Weights of a small GPT-style language model, trained from scratch on English Wikipedia: 8 layers, vocabulary 8192.
Each number is 500 + 25 x the weight over its row's rms, rounded and kept within 0 to 999. Layers, rows and columns count from 0. Numbers have three digits each. The size before them is the row's rms in percent of the matrix's.

# v: layer 2 attention value, 192x192, rms 0.0652, rows 117-127, columns 0-191
# o: layer 2 attention output (transposed), 192x192, rms 0.141, rows 117-127, columns 0-191
# q: layer 2 attention query, 192x192, rms 0.0724, rows 128-152, columns 0-191
# k: layer 2 attention key, 192x192, rms 0.0691, rows 128-152, columns 0-191
v117 127:474509497444467527502545527495461497449489485446539535478496503520508531520550505507470486464508532525486459509512513472510515496497466518503496473516479522533499525458470491494474518489505493521474495518509522502521485455490529495501497523499502513463465491458525486533487528533492448511521552536464525553542533478537529490514494456494478495468487482506458508520496547507502473565496515514495486473463483509478488493481490511518484518502489466481485454497501462494455471499503504484499511479467532488540521470513468483481480517522522493484555498510498534503507507513481431491
o117 129:494528545498529498528492561505547467538542516482521483479482488507499515464470511506487527534493480460526470497517524527499495526503524508514507490504490498487500482548500515469516496455513482508501464474493478542496525538512513505494507510502461517497510509490502478470501460526497501537481477482472479532473507515480503475505469506538515520546519484502490450532475485537548491508501522472489486491549547470535491519519543509534503485500505498490453526485489570539515511488499530510467428499486515485505522494510521548504511550506501494460464532475527500523492502574550520507
v118 130:455526514492510508508488519474475510558542508488505486519534514528461512535469510505528557480478485480524479536518498555509563500485502489525492483505493480490504481492528531498507511460532499471520483548505516504486534460481504518530524487551512524517483456522467517517499502501498492532478478496445511513535498469506502482497469436487433494537486481495479500517501484468470442530468471504518498495508446478522495493504518479447497502495464486523520510531497472493509497485492547522524500520485530453551491528499496447526504470513489544497498494500487524499483451495522517475
o118 132:490495442487518502554485490459510466497505533511530481510483477478494476445485532487515494503555499478466464444474494475502481508510470518450464522493549521501477492486495517505559496553504497523491497492490504496519524529529522468467512531451505537486508510501514483477495511513502516447515487500553483500498520516500508511463478509477491548481483500520473462475489535509545526481457508492432543497527491482521491532514486520506498518517529531516482487495517504499477505469500501494511501477516506504457460472531539463528517531509472509460510494497560471504495538473523464461
v119 122:553527523512496537502487490519477474524501514464516489507485490476543484504474483466499505509481503509516485470508506452541472485509490477499526506526447471515478509517481529468515532520475524509501498515476470515475447480489535466463495487505458490477505486473481498452461507501502458462503478520488516495495480463496530497515476446492508505527499473532485530494559500498534442473502523487488518514496493503510500488487468519486489543497496473494493465501475503442480545500506450499488553499496522533491464516511569466506545497500514535468510473522566514547500500462511473462
o119 125:477516495505504483531511526498495537495504517476504492514488503533507505511478512486501520493501490481469466483488461476502531458456499537517504458507531503473513501488521473515456523486499509509539497487548538492473549488481504491498539511520500501495456513508508502510508461546470499533487507504507478501519486466518455491463463537517544521466533514507497495540486516473512539483523549477466540487494475492475429511506531487506470525489451473450473540491456470499535464499519518479483499516557552477527494504468500531474480473528460477495490569488518453491495495513478526503
v120 132:495496490569517504501490482485515526467502480508506510515442520459529486475478503494495536537457464528505509525474480510485501476535524447524502521504530508533501515506484487463510494483527523514512451500495510499509566500454475482454498529485488485474507504478496510522461473466490518500511471497504514507488508534503525500465517534521473514453514487522554475550494476520475466496496500506535512477504481528510502491486504487484530496542436483484496495487472524482499487457516502518539516446499499504562544477501468498461510504506533488482484508538500517463478439459517537545
o120 128:505519487473475477501473559500464509515513490512520503456522466459494532516469476505563504484513506476471536520523506501522477509489518524457489505497476520498507540500481510502480504510483518510507527488511495498501464509470537502476518488497496495472478483549481545503495498498447514510509503535494534485512505539484519479521472488451529460526531523489519477510513499466545526511477451486543508527567501520509483466453491476484512537479539493528538504508507517494465470537475473455481483497532520477456461515528483517550486486447469515454495460463531508505506508456510487490
v121 128:527498460480483463507467510512471507486506466510459506516506518506472495500453450539484474488507496536485521478469488513493510505507460527541482444519486532498528508532499521442485511488523562460500531516494499514497490474541514505483496479506467501517494490496520554446464493534496499503500557534507540513502496503531518475522524507471544517473495473543519478473502467496482508494513501491501515531492585463500530488509511473490506517485502459486467497536517505462505500460509530499487491500469487482515498527529518492494534476532513516501547517546463511461524463515497562508
o121 138:520460508509507477464512515508501484494501486499505504468508473497518499417548465448485474516508523471500491515508562516510543474485486488509525515550503491521495525475525482504469485455486476478550490503529477491426475464460512474532448527491512509520542487511490502539511504534481481507496471475514481489490530502503464487509495511574489478505499518481500482516508533479539537498483536504500502509492480531490517476533456528526519471518484494525538507503505492537471461499455501520497500557493512488518510493482488491471447521531497508485504523456508440500459497478514481501
v122 130:526472471521515500482506505507552505525463461534479493528500448512520519481518477476546525524506488499508464486538509499519538464534487458504493472534454500456517565493470502495465513452486520519464470493493482482473494520521517576517508503491430478501479488477486500521530493506526502557523505506494456497516479534510537505519500477504484504501519517468475482501524485528507531508502501490510500537486481459503465491526483520531544506489457525512482506506456510482474512505470529543498468508488443499491496491521478462500476476487471464493551509493543471477490476508523491526
o122 132:454522481520469488515538509494494488492501506490525519500497528467534456515523501524515475539464485497500507495492523491471537514548492494505494542500532483517521446511548549508466485505538516495519505467528490478475503505506488494489503486507520501494491531537514483491511493555486447505524519551529538514564471486536459507513495472520440478500463535537540522486493474514495462518477503547491475467485550518526497467496527456532496466452502486544546511493531504506489520485487475489506485467504504507516505528551512491534471523480481496495467540523539504470501537513494490507
v123 120:481518481487509472508532474488522487470474477545500481520512471528519495489486480533523474479467508486550476474490482494498500510490529473493501488513518480428481474518473506449461472491510548467479467504544522485540458502517471514460481507502517460503501481497504455484484492507492502529517504506517469517463527520524488518510553505482494508476519516519503505538474469473535496512512511551523521497497507535534506455470530520494453532508477477500553475495510535484420505493507524497553498467470461479488474533509488489462511526502487519520516548496548493505487459474503462493
o123 120:483500462509484480460485528523494528540483515488557497457505491496519507486483514494487533505526534479497552508492485524470441493520502544461510489501501487555542528530526522498483491492459496482527489510480455493462503447515535498520501499478503515535510508499492519533486482548496467489504517500584524504540479505497508487481480497557484504476515485464470518494501487517448484551485512525471458513533470548533467494497454503487519475516541474484543512501481497535513518502494488461452483532507521505514542490491486472508512495453507517500514509537507495451534503514505503499
v124 126:464480467536475491511492513483515511457498531510507510523462445527454460553473514502465496527533488497510483504536500514544467484528483489490498492537497469429512537513484508497465504508490541486476503515512500461508535505465504507491506497500515499461522484487493503551481497480509513448502531513491503483511476536489470509469482466480497475469501517470503529483474493491451476484495507478543531462510494465478507510543531437501548515508521505492524501532489515535496493539468498529519514534462503444538544487488512476538518505517493492508522555506525518493510463480488510554
o124 134:546521492453499483530554504503501547499476470505508515459450496470491520430533512530503496491531477491481518483510516500521521536520520512525479540466514507532510491504522511496516481495532511503473449482478509475539466484486521473544508479478474501496513508500521491487446505538474448533520520521497526504501495490474489500502469515528523480472486457467495529481536481512547500546498506491480492473497474519573469479490503493504501485512496525528460515521528510482474469492515493472505452507476529515454499550565505508474532529501498529504512516524492500477509499456505561497
v125 131:551486470496474529467535504467531508552499496513525508496539511460514489548494508489480516514518459496466505481493430509489474540495438515475541516465482529481523491494493532500484469491441526526493520484474524550512495470469467470521510495536466506482508481488506515505507517511518492505493512501492535529489559573478473501538500490517470503496514497505478518506510521487538532490506502535503478520434523492502492506540495473476498508476545478479480492493520453496519478494526480546468514481458496496501533476498501499444506530492492521469495479501458501487479547487518528482
o125 132:501484530509518503494485505473486500525480497471482528482464447509505524535482514502480468534481504512500482493491533524480552506514548476528494504532509496479501538522495499507471535514556500500516492561512454500470498521487479516455493547486517512503499472488509479522501496490495463501472471525476453462478477498499458528413484470504520522527492561511548490501496537528478526516535474451512469525536511452498518471532494529491499462510455530506471452489499501511523497494534494463530504501500509505536539470490509514537531466503499481516457501487488536512494513530491535489
v126 136:493499524461502474501504530493480490507532530538497467454494489541566525526490523489491492461525533525487470453494501493511499479518482491506513456487443465497490521554529502505499495490492516475527505517502521508501535499492531510522511535518518524502518526476550539537481462470487520504565489478534535524509527547505496441535515514492505521451513472518497543525556501482523461499486511466538532510522514504463465507474502490531498539536511460522474518469474491505460542496491501491487491485460537514506519488497489499533498515494493542499499505436494510504474499492533528487
o126 139:490515461530456494509534515528504551488510481475507497525498456490479494485472450467528473539507496449534482494497511506500520520491481512511505508459515505483558478544468509438503523459499481549466493469509498459513526512498512468497463487503508510508526495505508489530521512518476495484475488495454529531493506544480499508455495476533523453515542495515520498526450447478485470468502479490497459535523459496515483518531506485478488461500502526503498483485520458483482475497525465490499530501487509502502497466470557548485496487493486466458518514504530468538478472449465478493
v127 124:473537502538522511472522498526507487487528504472501538503527509532488487462542524481474565450478488493500501502469490553508493507515477499491505499503526463497496467460463499479506519522500497524457526507497522471527498472494522534493514507546470462557521493528500476495489509459502482484503503506511550494496579511449472506493494497462489510533530505513511502525462510449519542491485456522478504522465506498451503441495525469477539493532512497570494495506471528511514501530503482465509518553497499484473530469496481528533491480510477518517501541524508463517491472502500486515
o127 126:518493499475513467503537510501511470495500516502520494483485478496473500516455469514508514486529494518498512488506542493442520502478462518506566522449446493506463541508551500555508511495483531500513514526457508529563463521519473510494504464496541480507525520456501493510491538529498488507497488536523503495483489480540494496517481519498530468476477472518510485503515515527495472507553482491506513470520483495450486551551452486486487470464503527523463498499510516476445470480523506488506493507545517494531512485503517472512483568480524465484546483471489542501536511492520520511
q128 075:524527493480491518515463520499507511489503537492499478494473471523465500489527496507477470534492502480476458494495495525478478500506501518502493460474511454561528504495481512503506562521529513511460539557515512500540481534468538472545522528482466492506522498444491457500498524523507519461459498492517523515465513543521533518540498476504515555501488549503478512527514468502445498495483527515498472546494484495513509520459487537524478487501509503493501481533449453458487517542498506489537475526492494508534519483496467512476497508473508484535513499501513468512483460439481546471
k128 062:468520534491494523465522491535506489507489489470513506481509496522496482476475549473501537502464482515514460482550513482496520533498501518505494509522474481512516497498502507495513481535468514490551428515459463530476524503502473515523526502487521495480516548472571502533473506510497490520482485518507493475480456492508460526442453480464515492521521474530478511501468494541533511502487470471535499488504554520466519484522508484527519495477538519522489484501494533505474507470505514505515489505523553518469450553545471448499543497490508501524518512480477485480473472526501468551
q129 076:529516502489519508493528513505534521519482509520541545515468489538528489509546529468521484530514478510500519486492448502514499497516486519496470513512529544496499479529525487476506498497508458492463486504499482497486519466504494422505538498563530499491516514475458522490485478493477493519484515529536497489497484523468512533539507520490488487503481490474512475499515529443526521473499491529490467510478441512478516526474537475515547510520507482536464503464493509504504511492500469474493475507487540465491533527471518514518472550546549499472457450486510541423484533508473504513
k129 072:467489514485518470512465498488482480499569506484467488485477482476502514543526499503487488484523491516501512556524486479503509462504486525472521543538537447503517479498521530487509517514510538526498513461509507531506509484477498503493479473426505507522463456477487494482492467493501470487480520480544514506498494411523484534479522527475512516516488473467510503540477462524483499474501457537494479462523505487501501483478456476501503484471495536515495493471489518499521507522494479511507577485489477511494480492529479530476509479550489471520489540470529450494492489536499484565
q130 065:520522506492504494535463508523482506503530524511540506527506511503515531490506491467539449530489473492485513505531456527536481508498497519544476519518532486509491521482496481507491457557494502512470461499487557509522445501458520487526515517516517524468499538491523465533539524522511467470486513505549518519513484482492526502521498521502510498473499461486512533527510536485491484503534518476497436501514465526530526479436515508527518480481540483501459525529475512474466526552462470489505484478486496502518531529514472492489486543491511494513472467525547487479526536459485552492
k130 059:510528511466488479445524476488526498499490523512465485502501464528485434523492481517513475507452488493529533486490516481496538486502455521506531487497469513536508519506482484501474516444522515456523482520506472549473505451523476478499472495449489490511515500478510527491507487527499550471494495500498461492507459508491457458488486481490524506481495518464506530515471495538488437533461503543491525514523515508452493518550487482472470448553447529528530491472522539484497495466550517534492522528513518494512485498497512488452489487501476519545505494477481496503490487482472490492
q131 079:513528490526509534487514534497502521533526527498510521517471450591511505470505503484520506535512526492524465490541442457547528458499481476479481470524529514496506532529533503478494508518504528500488458537532475491466549503489516443496500558489495517480513508522518508523531464464476501507495501499522513488511474479488518509486521485491500537499462522521528471468461545478512524487529521535532479524492467522468500526503512512487522508481508494484487495513456518489495492485521499448483503523456480460490483484476480519503436535524528486487465507473484465486467530501475509523
k131 073:519463538486511464487493474453506481465454492496482497499507485496488489536491473500496467486531504519518508547465462499456533491502511530487574508513515465473482454512511494501503472475483514469460544494533524504529483483506444532516462509502492509456464516505444511451500492529469507514520470499520462489496528472509507483557515531519485502481479489505492518507494498476497467524479506500482488563528484480502518492452460494467481494479467508512530497466523498477517512542518514524523493501499495457503530474465497485511489527519485485448463488517515539494512469477491575513
q132 072:498504461445485521453498538488524512506507510485497523500509498556476536491469497493566492551530495476521481498556449483537556480510500525472491552505518559495498537511507458500511517523503540502482484490528491517489560513478506481524527523479499503508535498473504517490491485466474515485520481519474511512513528470532529474534511513505526477532476471547497494505467536463550521462465493540484485513544478487466527529522500481463524480472474491501477510500517491485501501516490491489465511533498492476523530487478496518530496529501462517470460479495530471501448509489492475492
k132 062:539484505480521420482481456490488508479530487541473482500517498497494475524525458561467476530525501532495518509472484513498523489481523514491527473491497499497479464547524512480485479469491440475499542481536518491477486514508448541495498482530543503515448473502489478505487496501453466459529506468521480494482507490476493476537530464511493478496454518487492503522494442541470471544503513503468509557463476492485501499459515478490524489526488530508499465472511479492511528500504511454517495499480489483460506485532473499472483508510516461482501489514553508503518463467527533508
q133 077:493464516501508490499493507487491469528498460478480515482512501477501481499494509536468493443541465486491507512454509514435513533503523463488520545487504512445516479513512528525499479511524472471513487476484476497485511482569500490477464482474513489467489473507526527459481475518456483522509473480477463501509489511483501480516464477505487496512490554516516516506504508528525521508490510467483541534526530508523484471528520468515504490540462517511548509483558524535512496495478504534451505482504501557442456498519540478511507445490467539512482515479525498528523469545498479523
k133 067:507497488498484493522492479515526512511496500486536528485519502485530532479467519516547565500484517496473517492511503489514495507531536491526500512468503559532479516474468513541485495538505527514509489504499456470507539496460493525554494507539511525485497504539530471506528516467560506491517552519474544507559455559490530509507496499494510496497470487538516501502464490544490521511486502467494535481506502521468506496517485508456494488486520490501498472540528521475457498506531492458495453529539476510503534542508506513495534494453547480489513525531483546545492506532527540518
q134 075:551516503487526468483460506509523462516494527478514509496542526515474474517532484492484506484518531524544493533466517493478517494476514515481464514511487510479510446548534473456502473524506483489533505474476487534503551456524504491519463492530502493475493481498471520488525505464495496504514436495508503485512487510509497467513472507448538519476491498472524516511486508489505542493506494528463519518490504522502487481509499464511529524529474528475491522497571493514486483481524528504426531526492459510497513502440551510532438543495505452467466539489519498472501491505516502534
k134 070:488473507486467512501522493490516490476526511487514496455514484510525530486451516472554485480479484510462485524482536485497483483482532465506490525469489526486500504483497525494469496492494522473503532543522506497532476522450472494489548491530467477534501496556497490514481502525525465513486521529526511556483436521474539523514517557487495519502521487513509471496482481471550520463519498512461480540509493496511518463444498524506473484468498487436479524504525476517500496512493508519524463489532506464564504501534480482489522516476472497479422495497495530521513495494504556515
q135 075:492474532475501477488505483537513463498530508484487468438526485466468500524489472561481480420486483505485496516473531514512458496515524492498478510523496473512496490479459507530499499510472461455533515509521483503548498524503465572528501467502517482490506480508467497503473525539480520486482480465512472517479492534460486502456487497537479501484478527477490510483503502517488481541525453504497535514498509521511464489519461495495490504527483543513521485495494518555511555510504481559463532465504509541507537520484518488507463495481516468498465479480497495525566526489508505487
k135 075:460492488524499480506535505523532513478508523492492493480534459468497514498484529497506515463483561527474497471537517464457475510501537502505469527495476531492525517483527503476473496499513548471538478528448500451503498494485501463495552488511506475538516557526560451511521522526560531500472515542477553538487485522502484508481482517468486525508522463511517498483500521510544541494529533530502480448523522527515511489488465487490491457432492533465492506527494509500467502474504478514526450517525495503522482515518521499485506500497504522503501497500471508528477527490535495483
q136 094:521520491527507550533505486479447540520468515540505484499493517518507520507506465467524438538480511512541542499537462521507501480469459478535546507470535478498512508492513473505488496502510500523477484497478526519482466518515542482528497528480561532497494512460515514486501448481478482520526484472494525444495487486518509524496507494493473457491501462500490511486501488489453526475527494506527455499478506487492506506472530483515506507484523485514480512470502493454470507506536503443521519529476503481520480487507463489477479556520514553512558479464525477471459489519442491487
k136 083:511525536512531497477483492471508492506509499504537479547481506518499505514543507505509504519495478511527526500449464506514525428519507515506491485515567508448488488531498473497521520481467468490491536459502546528515498475516490518500472474506489539516478528467426540502507485498495427506477520493484488482555521478515486514520525513509507461497483503487476508486501522503472478517486474482494480522510462445528490434511512514523476541523516491568490508501483495464480561506503474515505509485481465496496537440503489521476490462524504479488506535503507498478507528496530480466
q137 062:533542500472499542472506491459488499522497490456520478476512505531498520559491471514490491489510475533499468467560524510514527513481481559496495519528520520529513503529503476499496470521556513519509532464496563504457510472509474489489488478538472503502505472459502499507495490485517478460502496501506530536502469486487512530506453471491543545492537500537532452505498516464466539469510520519479498525492456507481486518467489507495445442547508448474509489506519528490512541519470479483493499484551481478484496479494533489482493439521486469505480502498506483521475500492513508481
k137 070:526522487481478481462522500553520525464536489496495513471472556495518522453473506430528509461476484526466507530480486464520499538513484498460517479490502490511487512496493461528479468489543522551513478510496458489497540504488513531542520533489511478509511495520525520470503467519506501495520520482524501507525511523523465510478505477546498519486489496540449494481494453507474495478471466481468526492532494526510525512504506459443471538538529525478518498467490496477454534538459515477492539534514510529512495515509458475496531507527497469529505524506505493524541528539510516491
q138 091:500493486546544509523526495547482491512484480527523489532489523457493512490523501419487435510480487504515533488541504516538514441465498507548532521492518518475472540480484471536505487496493505476480463518484505521496520488486508497562501528485519522493534479484538498502517492475498473468492503472472473500538511492543528483453527514475452474485487497497489504478526528498486484460460560501526512544456488499495543477499493473551522513479514455519479461477490452477471481466529481494494541514495537510533542503484505476466490498517501491495507500501495484491519501486506488472
k138 079:479547494497502496514509503486501528518498506509504415527507469528503539535493495532463522511489514518509474485454504513487504481459491531448488453525485508492486452523509458474463516450497492497493530505502516524489485525501457524530550485479447479529451503496506478476492462514514517518465484498501475504480487500517517516466489473511520527482463512491511487517456554496452502520492448474466507513544462482505496525486507537498475493512532469525475492494511482496521512518507474545528510525427505448474468452471472515482501526514528500506494445503505496509480503513503518493
q139 091:513523520484538516442459515488459494487519508529500472520500456501514477494534480483512449561507498519504494521474437504503544503501476506477477497533520543493476541524507506523490502485497552520466511489469483559467507513463538478512527506497509519490506542467509477486506482532524517498447462503535534520486478497485542467490483468462498517492466499512528518449522523503517474486519500548526485482521504492482532510499519499513488470490528507515472490500437511503522468501505511498484534503470487524496462490439422469491489515500502498533495501477488478480501550506472497520
k139 079:518489499513501513482470506479485523493495510510481463501496556529481557511532486532496481470474447535490511465469483505491507490541474554510491509541495452495501462482505483518491502505521487495471448478498545523501516497504509486556455499463475518475499485460493505491509480440485476500546505470444454434503531484555456525500527523532465455494455498515489490472468516506500524478527490474513487500504490469524472511511485511514492506493532492508533507503495492484494520526495517474551477501560486476481498502471527512491487502556511486471485481512505517500454461520519486522
q140 085:526503508470455481483479496514506500491509524436517493473501518514515518519476495527481545506511510517464494494490513476480502528497506467527492512506508490515519523475523519478524489551514463492514493491513541461540478506448528505460482470528479515493520459517472506555546522501484452476506537534501509572506473523501486530512513535481541486486501465482496456505456486493537505472527507499497515493483486510476477511480465483452535520513482528495515508493543518437455489469439521509494465501519470481502493519517537522487522456497470481486440498502517491518496505462512510452
k140 107:530507488501470483533489510527532523504485514512495515464477531501491492481486496478510524431450442493508503494490530493486496487517491528488497494492478513531509482519486511463519485486480531537492476520484475513494560485503516521500487524487487458503529482493505504496518523484525470533535502468476534488444503531546466514489502462515539483504463527546483464462458486441512533546543458442489505490524513524510495550476484469496467495463492522486538518520496507503481492511510527464516488485594532499525472507481515513514503478519523501502502524466524505541458493501486499509
q141 130:483468502499513470513544488506513437479488521464479486502543501480485483484485508519463538435532511498474484479502542470470486506496517509491495493515454508535472496509497533502500498537469528439513499509491469477525516495519475497483486497503470483483500468521490516505484583475464527509495490504502472521483502519486500489518484477480514472477527538475495501546507467513542517522487512491526551504495488519508462493516482517474482482495469478444493515501498511568516475496493497546511489482557509509461492549500564491538491479499529476509496466495453532551528506518537513525
k141 093:525526480482493490512479528522464501493471519478522534485518563491475507543462527476540474463499485502505528498541494518491477524494494510500504486493539465516471464492522512489539472513497537522448483470502485486504497462491515472518509483497524472520501515523555494505526493490493517517534497508483517436519520505466495503513450484510458486515525495539488498490459514511527541512543512438491462470474507517474458469518504462489498486445489538484502518490499545480515459518472529467515499520556493538524505518512567514521525485544513531494465491507514465535510481493500481528
q142 090:485555518509523541517462570506512526525515535515549501485516497504489508524478515488478482492470503491462491466502500524498483478486522498530521481538551464524477520444531463489491514488526469510522553510500549532485482526549448497512528491485504553521526506482451510478548485478531467499465482516479483527505481498527529555486541513481515495497473494507487472499472516503482519522539511501475466526500511470485496530479510524454505523540524481481489496492475510525516512504466489520496498462455519514531525463471530504472541525531513491495517505468494502465513526460480500478
k142 090:503501471488493449495512467516542512497488447477488489479508516527475495473524473497561488472511495504508495524518472487482509473509488541468479530520503527530509465517500503497504491501478542518488434466517484500477495536504465482503520493535533503470498474541513502503449526474471500507526481511483534465510463467484546499491493470494481522514474495539554494537549465495554512512492540505507517506467456521509508498509513454536513472485455518549520518487547500511470487504507513471502500507529465507483522519473525495526512503500536490465519534466503526473465511535436460515
q143 115:487502502483497497494491491517538451481497505473508487474509462493520515485515498523484453525515508542480471558506489504502487496508492509507449508551475524503547430581536512503489506507465536516499465483477501500520505496480533491505504489500463480461504502472501516518476540570527481489477462521504519496517479524480497475462483493460491518511462472464519463538495520454488478510513480548516479537513500506466495531514486494531459492511509501505484526468501519515542480512480523550502528484482541538475452539503511504507529518499524483469470489461535488475513513489505515549
k143 099:549513525479512496459469521524477537498486475505486491558482513520490486523536518497545491475508527512563459527509467504503521494471471539516525546508525496464486462545476521488529505436486560513455459465517512531494515511500526532507525496523497523539462464472456517489491468501492489497467463485485502496525475495520487507481488467468506491483449511502486490495491499510515504507484503470517452527507485464488478506473485492512546537523480511522470501478513513534483493497528513484464449465509461489459494449488467476513494512514525528517533476472500494459469501505524470505
q144 105:524462504528511470498511497518472502516492486504505492515496561515544513482484506476473471514490482511540538495518483534467483548500497491537479510466496509513474457467552496499508501516497441483506498532492451438531499503517543511451451567483498497522487493496509493475506520482512492515522513510514496491482516490507504487556500532511501448539554503508485502466511549498526489476507539468494531477473469533489517511507484529498502500485504478483511505505480518453470527477521537483533501488531468483506457553461531523502511459502462492498478505547473540510505504492472548472
k144 101:465460542536540497542527534488558448501554503507487538500524476501512525530476502516501471446463524534504509514485515478463486460462493473476470494477443515484499516487555505486497472513537503441512496486506510512481452482507515475540521508499548494489503512514497515511540504504535498520524498492503491498515489538452522492502510544456502523511511518469520511530491511507506518532491480502462559503545482510489480490432528513473512509463473501466534520509452477494494509458515494522496529523496501495504508507513506462503488501469470471472474497471511499491510456457504510495
q145 102:509534496503488509469512480484504507504494531497522478505538510498519506491527492523473502521481482523543495501513516463483520484502466514473497514519502519513452566482489440420483480480506455504472512472490537491524481527499494510464541493494512473500515463471467525477474491477489507505464503481480496485511450512481499513502487480462512475464475454474491523467500521470510505499491470507562497471480496502483500495536517576457527484523519552512485502443505515523485521501503480492486492481495477556512496449438509507494469537553505564495497500490468507498513505504480459498
k145 095:519474540463491504479537501488452538478474488494484484494543492492509507490483479481513533491479526517482473536504434490429508529516497467511470502512532477438536507512544493520464541506521543504481457451530459477512498464542479509527485483495558508483558492525519507454513514519493517462496488476487500523502506479471507513534457473516516537515463514535488517510525511497493507505499520498479514534524494529502452518527496450524489475549480511510503494470506492511496528491475500475486532509468482489491517510430498505465507487490520518508494478525507523475516504536474514456
q146 091:533454528505501551469548512521499506473517508508504505511452486461508503504506470536507493547494473493470508475472470513510506555477490514514500506485478514537546466547504513520472451473463532501448474503474481544533526498455518510474528486502506479508475486508504508481481469535503522509494491497472481515542502522490473540499479542474471502558513541513457496525529487508470520502493520555545512485510525483509466457524492525492484497501538516548494489466494487481437534495551504517536480518488506484447491526501502480528482493463516501523524526477503526511499499475529505497
k146 086:452514495522538527496474566455493458508496501491517525541488500515507504479499539454445479525504484546479501492497483443522501527546480523558440477485474484508488538468530464459486536475538533513512521531477544521542536508506510506503497451508527502478515497497507480495512516506473491536495495516503499485514477479477484478492503486509507510495516497493515502540542513496470491465527501510515500489539499494522515507488495532545504473506509434434510501502479508516496486511507518563493500521501492538527504515503482509523476503493499525445551458477494492509506505458474518536
q147 104:513531466489489535481498523515512487499469494541457485521516471515509517494501500494479501527544480486500530542464469524515503524441522511520507511493496505468483497497524487500462510481542467474505492497531489515554482501486489546524482446502475464526482513500494461502523494503477509431466542466422498493487493485471511507466479519494512512486465515503488500525479496544468479504535540486514513552485492481503519504529509535516511524525475529511489522459504490541440505498486464524548510509496548533524498441494544481490514449492543471513535517480480504495526506495501476498
k147 100:499482533458473503467545458516526516462500536516521454507494511456496545505478479496487545477461490517532482444453504496453500496452501516500508481517495475486517500499529527532507492499536521507525509501582506490505497511490524520513516507485484533519520541522493448484505492510533470497486516458482539497502492468521498520502530497513555535503467474464505476499499455435501445478432461533475496536498515513515475519484470504526478514509495505500532498514535522477512488508470499473495490482513508473492489493472481487490487530507506469502480500520473542461506497488560495513
q148 091:509484502501482488493476483485508475548519494484475471494507451460478515500488511486472474547532492490508470503543518481478457475519483494467504489555524461506458502477458502484490542474479499462530463503531518535490511486503481507495508530473504510492476483500532474476455499472524500504480517504470511491550503512541499534464492467459483546469481525468491502540519470511478486525498442537536473492551477452507503441471471524500509544512519548491517519509480481548493524520465527500521492479533515498534463517524487470476533489483476493494498502485463470473474515527527516523
k148 093:537507504507512486492530526545490467471441500469548490513512501511500485477493490552515525501497534459504458462482517508519457485478549493512469530521495493541525563484469478490503499519493471521532563499489485524494478497439512531451550497552482496497502551527504488531486525521534481535515484511547487506451508471488523487492477464499514528466476496486465521515533511523503455500504521490535478523475546545528506476513520471483493508512503499525478486485502488518486491460556523479527500502532512505505492472513517500501503490491529535506526510507549524527497485496481534482
q149 093:456498529504483492511503474490540459503487479464506496532496495488467489481491504528486497502483496501472516496483500535473498499496502504496503511568475552475507509535456548514478520492496554471533469450499518516484475508477477479499488482501500510510493526521487513520452485566492491532521473522548494537488477471477511459508512519469477509536522512529524493514493481513530463464513524504466484511538518517476485467517502481503450479509454492517477533472490514486476500490466468541526515490441518518508486496479461493534546469521513484523528515462508464565548527505533533527
k149 106:454498510490494500495482529484506495521497537499512514515507507431513469500536498495483511521463525487483492445442493533509492547478516575494477543509473483488510512490445496531512516506507528479484516486518486510465510506452521495535480525486480559494505538494467485473536553486480519484510516505537471524451522510529471493474446479512501515506451492448495509475483536497465523563462495526537474503511505474499466494520478541493467515496517484502515471480477487522482491506503496557502474507523494513508505523549516480505503509449508488496489477514483489522533463493511467489
q150 110:491539498506488488495508525511463516452469548525519483533502530520507479526518488504484501510484516536510550471513471478459528470506520509499456510519570455533465507498484497491483522501514468494500517508492474515492502495497544508535507520546510546521483499504475468491507440514507460461479488488498503510586493482495472523459507468487479463488494501507487497466445486512462505472525474493522463507501528501504503535468516498502539529496545544527501510521495493512503534495496484475502500497474501434522519455507456506468482532508505535527464498493519524456496550478479515501
k150 112:560551485500526487475488514500515489515496466509512451455498510538495507487517461463521513479507486491489482527506472449455509521503476470500497522503525461486489504477482546462498499459509496520491460487548494531502515525512523490493472486550478449474501506474477517494470498451478490487524490432518483528497511515501484515502518505505527501473494473518525505463468491492550494487481519454496491507477514480520580512504476464468507511545480451492488490518479506512468476492483548458487497503551495484511495510495553519477519522551524498473554495482523496487476524533511504512
q151 099:488523558536500501474483505515516513474486497524542492504467548506484478462502552497502493445461481519503499496493528460482498506490500498523501518487506467500469511465506513478514499502472483486501446502470505492478530534493543480488494514484478497502529504503455512440481477499529509497532539508516476490491462507512536518503483497490492480484456528461490548476571517500491514517539489503517469471493496520484478484496552491500545515501529484489439516482487525503470507490516538471480466517451535455479452538448536504461482528513531487532518520481496548487506480467465492495
k151 093:510500506481501497468501477441508537504444463545479501513485530527491523519477469504556494504496517481517492535520531507490510465515530477474497514512521496474470485484502532449496510510490512514509520447472523496501484510513519478484537504499549488459444484476484526489482547480447464509535482571493503443491492496472461482520482511503505494530506507506511536504487501529498494510530522478449528516488514506509506562482498496543502519473486521535472541543537483522488472496533518496489515509469463491496561488481529524487489472484504511510469516512509499478433530521484486493
q152 109:503474475492468462521502468488522451515509514474514494500503438466472505499499482512504498483482529502476512507453515482542488513528451464485541517493483488487513486474491513524520483523464490514468531512525505519551520518470480535473503504440487487480490501561499484514523500542483538482472505507522505563472487503477521491535515547504531527484557461465510478521478530468517467490487487498494497516494536490499484497495485483477463524509508541509506492509514512521508422534501508547505526500480500559462470577485484519523505478472520492478456499496511489524488521484492520491
k152 105:447486521526505481516482509533550501478461514508529514502517512481527494486517539518465539518506500454528551460499488514511478487502514533556492481487503505481522520466502474540501496490495449485469512521494494458491518461505491494478524515483519481481508560481493494518545492525549509462483532504478498548491548474510526522522456516510500506469503474485465503472474518479495494493506495492529506476439508502497472500511543531496500505504498510505509493491470507478474507501505485522507437466464503496518520513510436499501488521455496539517499439519442500529538461469498503440